config.yaml
n_layer: 14
n_head: 3
n_kv_head: 3
qk_norm: false
init: "normal"
init_std_o: 0.0
optimizer: "soap_variant"
lr: 0.00571
beta2: 0.95
decay_fraction: 1.0
final_lr_fraction: 0.02
Each number is 500 + 25 x the weight over its row's rms, rounded and kept within 0 to 999. Layers, rows and columns count from 0. Numbers have three digits each. The size before them is the row's rms in percent of the matrix's.

# gate: layer 3 MLP gate, 320x96, rms 0.191, rows 69-108, columns 0-47
# up: layer 3 MLP up, 320x96, rms 0.184, rows 69-108, columns 0-47
# down: layer 3 MLP down (transposed), 320x96, rms 0.169, rows 69-108, columns 0-47
gate69 087:515486531528514480488483488520501501476486493504498540499442466500515509484511543500470424490499500497543499491503543506537520488493487450434490
up69 090:467499518515529532509486529494509535529514493518500500549523530470514492505491467499509495530552464517435481558517463480467503512507512553541527
down69 085:500488470525513477508528552440495497521535480518487495488521461567544502492495525495461525499499530480537487473467513499466492509465467505494515
gate70 090:516460488475467518520506472510518462521496526492518424508490462485503508484521489481500534558504524511517470525476499481469468507527509457475477
up70 100:496534511546462473501458535487447515487501472503480536502481518499517516532480499512517504457526508471515518464505538473532513493500469522489516
down70 100:503491495492467464505475485560477504483568503493528523489494506538527507549501485493502535431490501486492499516485518500550498507484496523458468
gate71 088:456502510479509505469480517565499503498496488521482496480513493558481486545491457527463525525485476484510467492555495421518515495484493446477502
up71 093:524528511486481477510488497542467444476530508528493527457457449500493511504499482510464512487533503541514470424534480524464530491496494498451466
down71 099:424509505544491450479493512453526509498495493492500508528473514490438493515473529508487521514547528491478484503481503456493536467501502479451481
gate72 091:497478525495500462475512520496508524503476541507469478484449555425498490528486524478487471495518530524507519474478471475474471457471483483529485
up72 091:519510489509505527520526484546538478497532460507492514503512455547495524466504486529520527479468495477502470503522530507524495528499520487461504
down72 104:513506480497519522513496452530511485492592502507469477500501479563511509468496518506540515502495523501554450540521523502515482516521466513464486
gate73 088:490527501470515492458467479499554447458541467471531490493498481529534508522557488508535496531530473506533519510479506475502469529570470533539505
up73 098:483511473538527504489531541474516545462540512506490516471500513513537438496521523485473487484479503444512496496501527446529559513531515484499541
down73 088:526503491497478517453453499518483488524483498467517498494495449508483471518550461511499549480477537469502516470497515498500479496484516533520507
gate74 084:473535525465470485539521549527527526517540514514510486472504491497455471472499510566495520530418518509486512514486533511518529496521511503493517
up74 088:494480499543487475504472496599534511504522461515515501480527532477456469548483473520514518501462502523452528482473526512478498488478483509459499
down74 091:517530492514468502504495550489501500526467493525501491523479483533497467473527499491532496478539485518513491450491474505526524525556513515496488
gate75 108:536520491506515529562522505471515469516495492532484516460470478521488496503479518504475462520502525469529499530528514474505480519503508490536501
up75 101:493487497469450530487514557518508493543479487523527505493454478557524517522472501469506452500541479518506499506520488504493504462503524505547511
down75 107:510481478504467529498519508524539487466509502549495488507509534501444506489466484533504472522481501544487516493490499498524452531513496452496495
gate76 104:534535506496452518571460499505529492457504483488470515495500459530489496500510495452502499467502482487486471464494535455513496465516502531532533
up76 093:494540510497543481505471485482500474525520499542489498509478517483476510490551486507505589471460516468526551486504471533521528490495484486484492
down76 103:494446511495482487491508536537478496513499539490506517514505507469511468498498483523463509522514498485473458494513509483488515525460513450452522
gate77 091:494506517492496501481508517503521468518478510469497472479462507528430481491535537464468500468524519556505496537484491485515545552500507509492522
up77 094:515502503513496506538459560495466509507506482567495532528498480475511463496488488472508507499492490461480486470517488545509455503494495505514533
down77 101:488466505485494508465556505463522525476554526527484468489521506507498472495515517485476481452518496489522498506519474517540551509508495476503480
gate78 103:505476524504467505519453563461528531492515538501516470520468542468507497497530523509482497494520522478507516517473496485503445464518522464482478
up78 105:501504477502473545501516506524517474507520524527540497531468471513506537471510493499479517541514519520483491513517491507527552506430515538510485
down78 104:526482491501516518513519510485561556532512496457518454526532495489505515522480517517503462486490503501518471517501448502501558492473529515481490
gate79 106:525497531487507523487494532477475505459514538483508528529481501484552481501546459458534554465473506499481553501442531510512498518535485507512537
up79 107:492486492513515486533476509555564508530490520497527489504509473539477530473478527488510519502557509514505502470490491485517477498510543510519502
down79 108:500422508487508497509531498499478478484530517476464524512440488497540516533500463463501480479478515504545500456506546490521530473465477475491523
gate80 098:524496523527488479522495511522451512512472496534520518512492491490472524510511494518526521470483539511507520496517474478463533455487442502499526
up80 097:465506510483453507519520533471558487547529482510510539500503489499431483528534515495562524495502505525448482513485497499459492522511513483523535
down80 102:497463519486466519482529521519520450520490498494501510520488542551504503518536515531520464512525527541451470499522486502464517564523481472495495
gate81 096:476522494485497541494477540513482511549464502493527488468543537511445505558536491513489506492497491523484487526503528532512475484501498483511512
up81 095:506510516464472541467511487501471525495455490470492487561455480510502502475508494485486496511506529496518517492492511495460474474460477463465476
down81 104:503478525500528506536487505462515522516563500532538499570479458497534511511504511472479493484510470497489481502541490522502485546486517561468517
gate82 102:521510515491489471524508497484505495513548477500459486474509498481456477511491539488514476493512498499524522526504484447498552491486433487522576
up82 105:497492514486499484518509527515505468499559481506467507476484517448479506535496509509523465496519498507491499528467521478471539485502414485505559
down82 112:473447494474467551511493491531514509515547502502481480472519511510478488449466513501535528469503544479484534519503476473501534503472521517507498
gate83 104:476525520513509481488485560475523447505489491513481470560469538515499515469523492510486506487504521496510534515480525518547479566520479464532483
up83 096:465512510492500451482520518480540462479486469509490488528492467479467551488493489528484526514535529543507490461547492532545511493462463480470509
down83 107:502488467475526466502512516494481472474526510487521460463505498508483523485520461523484530482466478536476471505501487526529518518496447462482501
gate84 093:516521507482473515477529525473484520496485504504534526485483482490478524469527491496493482533530510527505508473484510482535475500514486485509506
up84 085:518523521505490455486504503526521504491500523522476492512514472571511483549520441499542509494518537493520518500518484522540491511505508556550525
down84 100:531500516472526504497513537509455544502494510492498509499508474524468553507488542495478461539490485511504529473502524450505484514517520544526487
gate85 104:522566491491466510530493531505470520541513502494516505523473525518539527445548511477517536498490526540513554504527509514516487465503479508501490
up85 105:502523506467482508460526515507498525493562488520498532494477466501501499494532499475538557490531490482509501491504483496531484483467485478542513
down85 097:478507519505484523503527492478518466539515544515504474482513534496492486514477517495469454495480509467480454480532537497497523514522512524446501
gate86 107:524516470506509514518519510476522523529505463475553504493522542521497507524473496513473501498542500459514520495521509518514484545493504493543516
up86 107:488577467480490504473455509535520487480472476536472483458527489543454522520431493503506485501534494502483455502498488512509537497494502519537525
down86 103:498522489501483492472501478502506448475516496539529544496500434484462520507499486518461497461531485459492460490501451512509471477505529493511499
gate87 110:497520543526500495475506525508470490493477463488471480499491511495493508505483464521514485469491535488528489490517464531519509509547504526480497
up87 110:515467542483475466512501454486509488485466482559505476504487460528533500498541542531520539495513516437541488499495515480488457465506512466532513
down87 104:550495519465470430509471446547480513537469499529486478479563493507542494498547487528512518498531474483524473483510493492519510517520533502440475
gate88 081:500520500498555498466486499463492443476497513494523491544514527542485532513538505497526482512522498511496451484488492488480478536459488539520487
up88 081:487556491503506466504525488500493511457497508487503528490549500519533452510521461511519526491476489509499491485533504492490542495566541481516538
down88 093:467505505464495518472516464519546492496473486488501479491489504536517525509513407512501492509543552509488483486476490479513516528548521519499516
gate89 098:555467495512505486515509493525532477481537511483522471509490494528462501516494488505509461504503461509478546498476474481496474552479497541509541
up89 102:463457494513468488476470499504520523483478493475531504530510536467474544485471524496449468482519517457499557521524487493465463540497508551515512
down89 106:468529513497494517520461555516471511516490521511450496553513538521487492544490517494543490466502487506528467503521554495518505473472495489488453
gate90 098:510462554504495473476488488525532483512495474488481497501486508488533515498498548478529496512493459457458486546468478484502515535523467495550477
up90 103:527520541506518460536442465510541494471513489528509535485499494491476482505513512473552482525517471502459521541453494501484546510512460488517461
down90 093:489448477471498477503497462483486475490505463499455523577481467491518529498515528542498482491486493459498464464474503492499530501487494518526533
gate91 083:516488514481522516515478488514447523519455518531497512508539506451501537531467502500481497511544472539481476524477502512503477529504529457473476
up91 081:515540516511488477512529529516482453520519518456494511506464513502498486505528511461487510498455555498513461436520528481471494488499467558519474
down91 090:514487496508533483545497481507471502530493498511543480496508514506499511520505472529490522496539523536468510483484476516485462551486480475515484
gate92 109:484557473502496503488516519481468516522466511480489500562508514510499478527515536509550479498457507532478486477527485533521469475493497473532504
up92 103:483548506483473531475511482532457488535475499533480500515534463492464510492455516517543506495501513504515467468477498458536495467454459502536476
down92 103:510497509485474561519451509492514486499492511558475518518488514515505480471524494485480470474469503491522501515518528506468508513507534529463551
gate93 099:508507529466526536504517485512522470452501499531468525511452503453541491505489521478522499528512466471475460520503504472509508507458491475479533
up93 092:484484503509477441488482506487498510493512531480525536495510535551483544504517482522482546509490509548509531512515499537503501459495510476538468
down93 085:491486535477532485519509507499535478453530515498498539500493517520506500482466512514526480511482481490461485507458527484483461489475473531513485
gate94 111:493546460547475494459474534475492489505540453518452479532508468475533491451478492501509487487530514526531499468525489501497498527495461461464496
up94 110:513549530510489481470514524482551504562488443513470480506511492462456536500506508475477488506477521534502502500508514497536497486525467520457509
down94 111:486492479477515474474526528469498470449485471516532519516479542453511514488488453493511474514525493489533515493471527490462516541494531518483478
gate95 123:527529489444513489505462474527525529511534522506480529509453524485468490502485471573473536463510497500484490535494527515513495484512482486544495
up95 120:512567514522493508520483493499499501522472473533520514504500526515518503485508550540502534496516473492541532479523493508535528485533509492487502
down95 113:515497492506488542469523555497468446473492528524498459528463500505502464530484492480490480520461510491553538486480518536493493478474549492513505
gate96 090:504509515482527498465514533503540466536488518474531494480498508480455522511515511503496478512486453535492494534523443468516483473484504497494518
up96 087:505498485542511504490499484509489511504492510524521539509501459529504499473506523481526505498520497489528528456489525502488560511477453487573507
down96 094:511485447526553514515485451469518506516492502529545549529501495527476551545511502517483501490510503506511496475479481468504494519463492517507518
gate97 109:484518503474530515496492490496483450478514466527500506473502479507509498510513449512512496515507514542509500439534509467475545458490484496497491
up97 108:486501510516527505478448501542517501484498470506497478501522487517527510508501454553504508480502515491559469435530473404504532475536475462507478
down97 100:477499506520483494468482525547513514471520485526506478509481470488510456455494488514462482490464522506520496457504474455505544490516519477476483
gate98 099:497505483506502484525514455493458549496540499501476473529482510501475476524517465460477489515508477538491470486490462523478550503476472510493506
up98 101:488487508474474526487459560499487449475440521515463514504492478493514487484506512533530502488511491480527487512506527473517485440496568494497502
down98 107:467553470463511533487491494535503476514432477490513476526513458496534505518505534509519467480526496509507516493496500529547497512472512510483472
gate99 093:487473443517520513493463527479470540512511487546525491508445492486512530511467484499479485485486517462460482472505459501463496469503517552471483
up99 095:498489553527476521474542464492465452506443497514480480469487466469462516480485460513529486485477508486489491474517478507459492518525468498499526
down99 099:463546509539523541513544480467454473535517465505489509522492509476519479507494489499494519516461504496530436524471488497529490491509477520521473
gate100 093:515524479505501505515485516531529546519519518457512482443470507473490501509473506555529513495490505482499480477474517497496480466476500501525491
up100 096:504462488455468523490541540537528478546521520452536501513526529472490493434521503501495473528514529490485489438492515483520481501504464495509501
down100 102:497510481474469520488505523542517538479504527506505536504502525477496499456505522543502529538521525520455521446482482480546483534512484513515490
gate101 094:507505536497518475488488484484523529483539480546507497520494450442484475486525539521541522520500485492509492493451451467489504519542499477510511
up101 087:509483503476503462498477529468521460482466488453476510502515520512502496496477495500497506532503512496493457481497487528497494533539497497493518
down101 096:555493479484500496468484499451521480533455503503523518512551476490515452500544519473484479479529499494516518496474522500504538459480491494485482
gate102 107:549485501487532523499521529482484485506525498482465487508506495475512538507477524491457499535529490463496514505462517476504482477451445493514472
up102 107:453480535470510511481501465532531518484473479519487497508573497474499507515515489515493496484488489479495483528521498506438485534490544504532513
down102 097:498453508530505542446541500505467496536477524499499493509501502491503446482557538527484507492539518507525452505516470499521492498536496519514502
gate103 087:542492489509480539482510526518509500502483494508523487467537433483506506461478480486506493496499501488481470514498504541494499503451502492503475
up103 089:504473479494475491516496472513485498507524468539520537507487555520494556507517498551531519519525544501506521495520499481527500492521531521477514
down103 089:456489493510542517517481448506499470534437521482482534487474516479510505520514485481543506517548499461542493509471479493525443481531466493496486
gate104 097:411516493522534515463535482522528518505530451498461503452540520488517536498505496462482510488507544442552506501488532474476505477508495504517497
up104 097:543466518484453474526514481477459487507506529513546466527490513496456456476534516513487519523507494511455509462519522515508505548512491531490531
down104 099:492520502523520450537493487548494474526477494483503501488495528517483460503536520472493495564509521516514497507513486489512473501541481528524521
gate105 080:501529486488500525484520530488517520438530478522506488484448496502492512452511528504489494504486563458524515492500489517493527483512491456510512
up105 085:519488473507549516510463457533497519512502502486498471503526501466519482488488444500488518466501429485499450496511495489512466451457465541511462
down105 085:504497491457481500492536510533518484540472498493509521538464500512492476499466505504514507484528543504516491523504478463556522547514406468467499
gate106 105:506500483528455510530487510490512504472525499510481483496508531475516509498510494484499460503515496511490477477526491478534441456473515497527451
up106 101:510519492541479496504504475477501511468524486506472450481499502443505514517513501461512454533496512472513481497543499491526458496493522471519504
down106 106:510505489461479538533511485486506443485463489504504504473510479514489487495479501520497492482438509489511480496491487447490440491470501500501469
gate107 105:545463515550509482470526508498501489515508490499496504510462555527528498512512504480520478520454512504482480521506535536505521512498501535504451
up107 104:517476504514483512506518535502491513479529513496525533465490459488544483480472469521465491531488535519459488481523465525491497528488506468493518
down107 100:561444512532495467491530550482489497487523547530518536513509496471544527497505517486505480488488497529493532538503486519505486521508521486506471
gate108 090:549499477477511533555504520482527503539486505500455530500456505480520483512548496503508462531510491493531460481480479516507508488488510481488538
up108 103:479474477497506516498479439466504514485554464503537499487427494534458535474501477510468523500544520484503479484529495490493495489492492472504449
down108 092:560505544521477449519492549526493552500504502507500549483470491508497489501515523534539450485492440504481482501516490504508512496516500556515523